Part of a small language model's weights.
Size: MLP 512 SwiGLU, vocabulary 8192.
Architecture: RMSNorm before each block, learned positions, untied embeddings.
Each number is 500 + 50 x the weight over the matrix's rms, rounded and kept within 0 to 999. Layers, rows and columns count from 0. Numbers have three digits each.

# layer 9 MLP up, 512x320, rms 0.0462, rows 411-511, columns 128-159
451461599504574506468461612457508464551522535497516552498514503470422556552504505518512485381465
458432487491504503585565552518482525495517509524463528378430487510520553479447502519567481510566
403474507488458478566550425393516575559494413579570587494482486491524476512540423556515438541517
525526453498462575497483538576515474509464555447476494524522441472482524443530586512538435524520
410518468476514385440505504582457494420622380529457542549429454510476460593505523471483420589565
542565574450521473345446464480531502529615478533552465465510469520491588499428515459515463432516
461586489541531587483533481488479486438479500412504454530467549509522499463404369562512464485472
550497519456538505473471486541532502449428492506443506522484548445495498469472486485535393463501
496580489494551480545551535581457532527535503565395528512576518652457545533562565485444484465539
651525471536428452394446479561574499479478543574463552482518519503440468526425484477485441434456
456513587484477494491529536496416494457549582450525522486561487501428455426478480515537458566452
542518379505447575467450448514415411508467455471454523496525403508453499500556520491477515442454
512556563529535404574442386520563445496497440511519471541496388498481490515418447468516448532560
512507435448480455466531467469488466424455538460517531444465630534459531557508506496529411456465
468486501529553473471428472574545418509498381457514558637466464387462451484419505487471508544537
456501508432502554472591502500519495445530607483445455565453543403559458534601510547547453520534
426542488498514542519511578489476572442554560471488514399526562515508469429507517499500500403458
533480457523563529437475505493529449503617404526556521459549525497578556460443455536480569493512
423594518555520526411543509477511506449498504470513538549498474497480414523481436550540500536537
478450527501591388555415445524499450490550495389441520610572477528567523500346410526449429573368
470548433539528474481446550546483507495526498525541558406545484482540553589391519471570538466612
444511483468409489405562473496499507553528519489559468505455595562532568423530430453519497552525
478458441530406500502519441567487495485438402460614564509485591586540465499486465417448410462629
513512439492500410513455451537494559489475426635485539395510492536522541626551540446560493503564
452399432526580457565515486545498485568598514449493542612427517443479480501583436529487458457388
505490479507463428502521494397464541421493481478445423514492465514426382488523516537503473492544
428418455471579523530599584471555510475483661592437597548470489535614459450524440433505539471510
438504547515566410653531446584574579536471535545538496496506533535506439487575521534441446494474
464548581471596559451554548429509541521480529442489484526539509559489479403507428495508483471519
534441441411428478508517445464534501603404507583485515492497521387511570571497449500584501548458
522495463493594515549551538498443524456433506431460584391468521518555513473481601531498525555474
466384465483481510576479452567521556485596497477507537458554475567586478491507525558531588563602
545650481435472415508441522538490530414506499462563458396485513478527353422386456504467462535558
424419516630574522489537427436487482602521529514456473511501483526503577592469544476535476505419
496473560600496464547461536460502490613533568452472497461624596524535542491523512514603529434585
551599429565405497394460534435435471489481532452588520515514480551552560463533529489429482445474
522494454495475458532549474455544498496489535480468559517564577553502571482548446465489487531525
501483541566498430531529550383556550549575478520540420523368524540397478526520439589511449444551
506500560463422497393607518419514521514502501551507521547516575524485472491468490473415558477486
427483501563483440458565476491509598434496451535487482515507469406582463457524492416504545436494
499455510575460557512499478445508555490550510437495547559518519540492357529448492478484463527557
602542519538600436494453485412591502460565493513524452533520534439427448534563484516444548476429
508581563485475545537555453464485514458476537485527489522517515504496514473466525449438509487540
470552452440516458567530497544496521475423458465438489462561508524458541473499413449471485398510
489532557511487581382578461499432450568460508508471464458588530498510546515437552568480492509513
442484570489598462517464540383515498442541524415430520564474538531442563498569492460546447453422
595498451535410495413431490487584443534514535507505535458500557427507542433442609591522521546530
513426526561475455468476403586540476548479535472544556579459448451485488578536510475548470513470
544515432535602464561445415608464520567510554503473496497414457460553469500422609452493456465531
546424476480507576529563475505459485522542458402544551480539517521492541448526542426485525511507
506542568484510651459519484509570515537551612487521476416504421535527610491568497390561522503424
439576511486485395459487530486601553499499600527494523532442611428495477549542423424564510503464
494441493490434486492528560367491533554508510416418571478493457412485542556569446497488599556491
541473596532550518493408476575493512472509552509530503475500617631527525488441424642493453458563
482519499495465496406481453520512467516474534530566471475419569471514541424536503456452574458528
524461465481623465485488552499498536474490553460551500497513502399496460548501459472520379462541
510388557424460377586445574463543460469517529503450561495462443453459591481399556554520496571519
541485464563428577425623463655536467485433487429475510500502517495592478585648494471522470521473
433543438579443481559391475437572599544433430458426459466423509497541439465572563496550541523429
473534464528513476523614495492557518424539481551537510532521494547401511562504537463427521470536
440502470496456493458598559515484575458462506503634560536504536581483436519468431495392453492485
499534580511465476517454547482555542503501514479547479525577504502573463509573547476575585490476
570458417534484458475507462530475502589563539537519528601500469454464438514409531427431441547533
469504500485516491560547472444575499505430520463437599451444380556472562514538476518469527563436
450419436640516459488508450436548483517640456482512475470526559472521465454608581485507446461505
484536553479521579570499510405565489455591512495518411518498517525502524471455456489471588493458
429567516477413456551528461542480481505560469549478511551473424437514487555438486490454564466473
423493566514571487441520530485515501483513516563584491489463468480539528505431488491479593475568
518478523519514433398486434553580487476503501485571419487522609524518525504581519453586534541511
447440553512496444457528513462588574491474463431506405503467368451467542572455398456487516430511
502513463497481444399527479610477513477487470501541427580474501490469505423659444537486481380582
400458553586534569496368509450520489457453452532488460579486473456550496522409520543502505502395
414508619476543501535494563361484547565567449485368445473528562528569528478510513587479460550452
431484510581443486450550431562482545456500465530495510462535415489531504501523501496465514396504
522444526547498487510483497604564507465444495551459518531536460475519475541545436487512538516507
426531526516434466520463531482569387435594517565507577559432467460459476532457481408503464488502
551482457479479484530442540481478503492439489562475507517430525457533581513478504449548499473405
425450570441553488529545540551460503530566496529426448464420555500493494555489508544389483458491
480568477497472521544483507430530530507526487537482448505501540609521511459483590439512478498512
573395469546550546483471593560522408505419497494488488535477405471483481482465501454547443491451
506586481468520442475443571487502491546470558440522536599494533412512572437481484469533507541491
667416438556463529498533481453473434442494598498470500461476402525488468536548451492491449444366
570452481462458535503502467577512437605503496426503538496493508504547533477460514569499459410483
491477523459659551475570565548380581453582581446462517504625468490404438526606496518506570438482
542497441474592430504431548535499582490422574463450505553499477419461527556495532595445479415599
589576435441489559441517461515482474449449492547543450524393552595425505510556430465557444481554
411440554402500398552393509507551537518554526482452493640495473446442523501481391482506441570517
491541463496451560527464480538549490390477597500395550457562401595458550424513477468469459537461
494492523512564508528545573519498466573476592459573526557480621423506554466485491427450477468493
560512413557498477506596492451412484492483426501515637483527495517454411511461581446499404531506
536471496538493589511590490518457448513506527454533518501514502551507499414464516541493526474439
463570466506592561426494470513538532549459447492516552495539479445488473452579457495505516551563
514476327494529520599476484575535572492450525522474462492469493511527511456459470549540509474469
464499582623545537572436445477497463534474622468518559529540555504555464511511475560629598482488
535502515484519452507495443435498515469492462501409454602445561450586424395496464543598532436531
483588484517528518430473485369496415468512500425548515450475475548538589529572540517555477460409
495544485607522484494507518554490526504477433407541491526511570420509427456525548512507608508499
537519540464462487458383443534545529439479498406477514570587487457455564636527556571510554570524
545442498518492610569529471465500522479476583447512526472544455515533545486435451432529485544463
537435570516490497439500462553449522549536525540421474538446477395500508521495478615548538471480
442586560413482588541545570473469415456470530476504528502568520539469519514461481474409451461543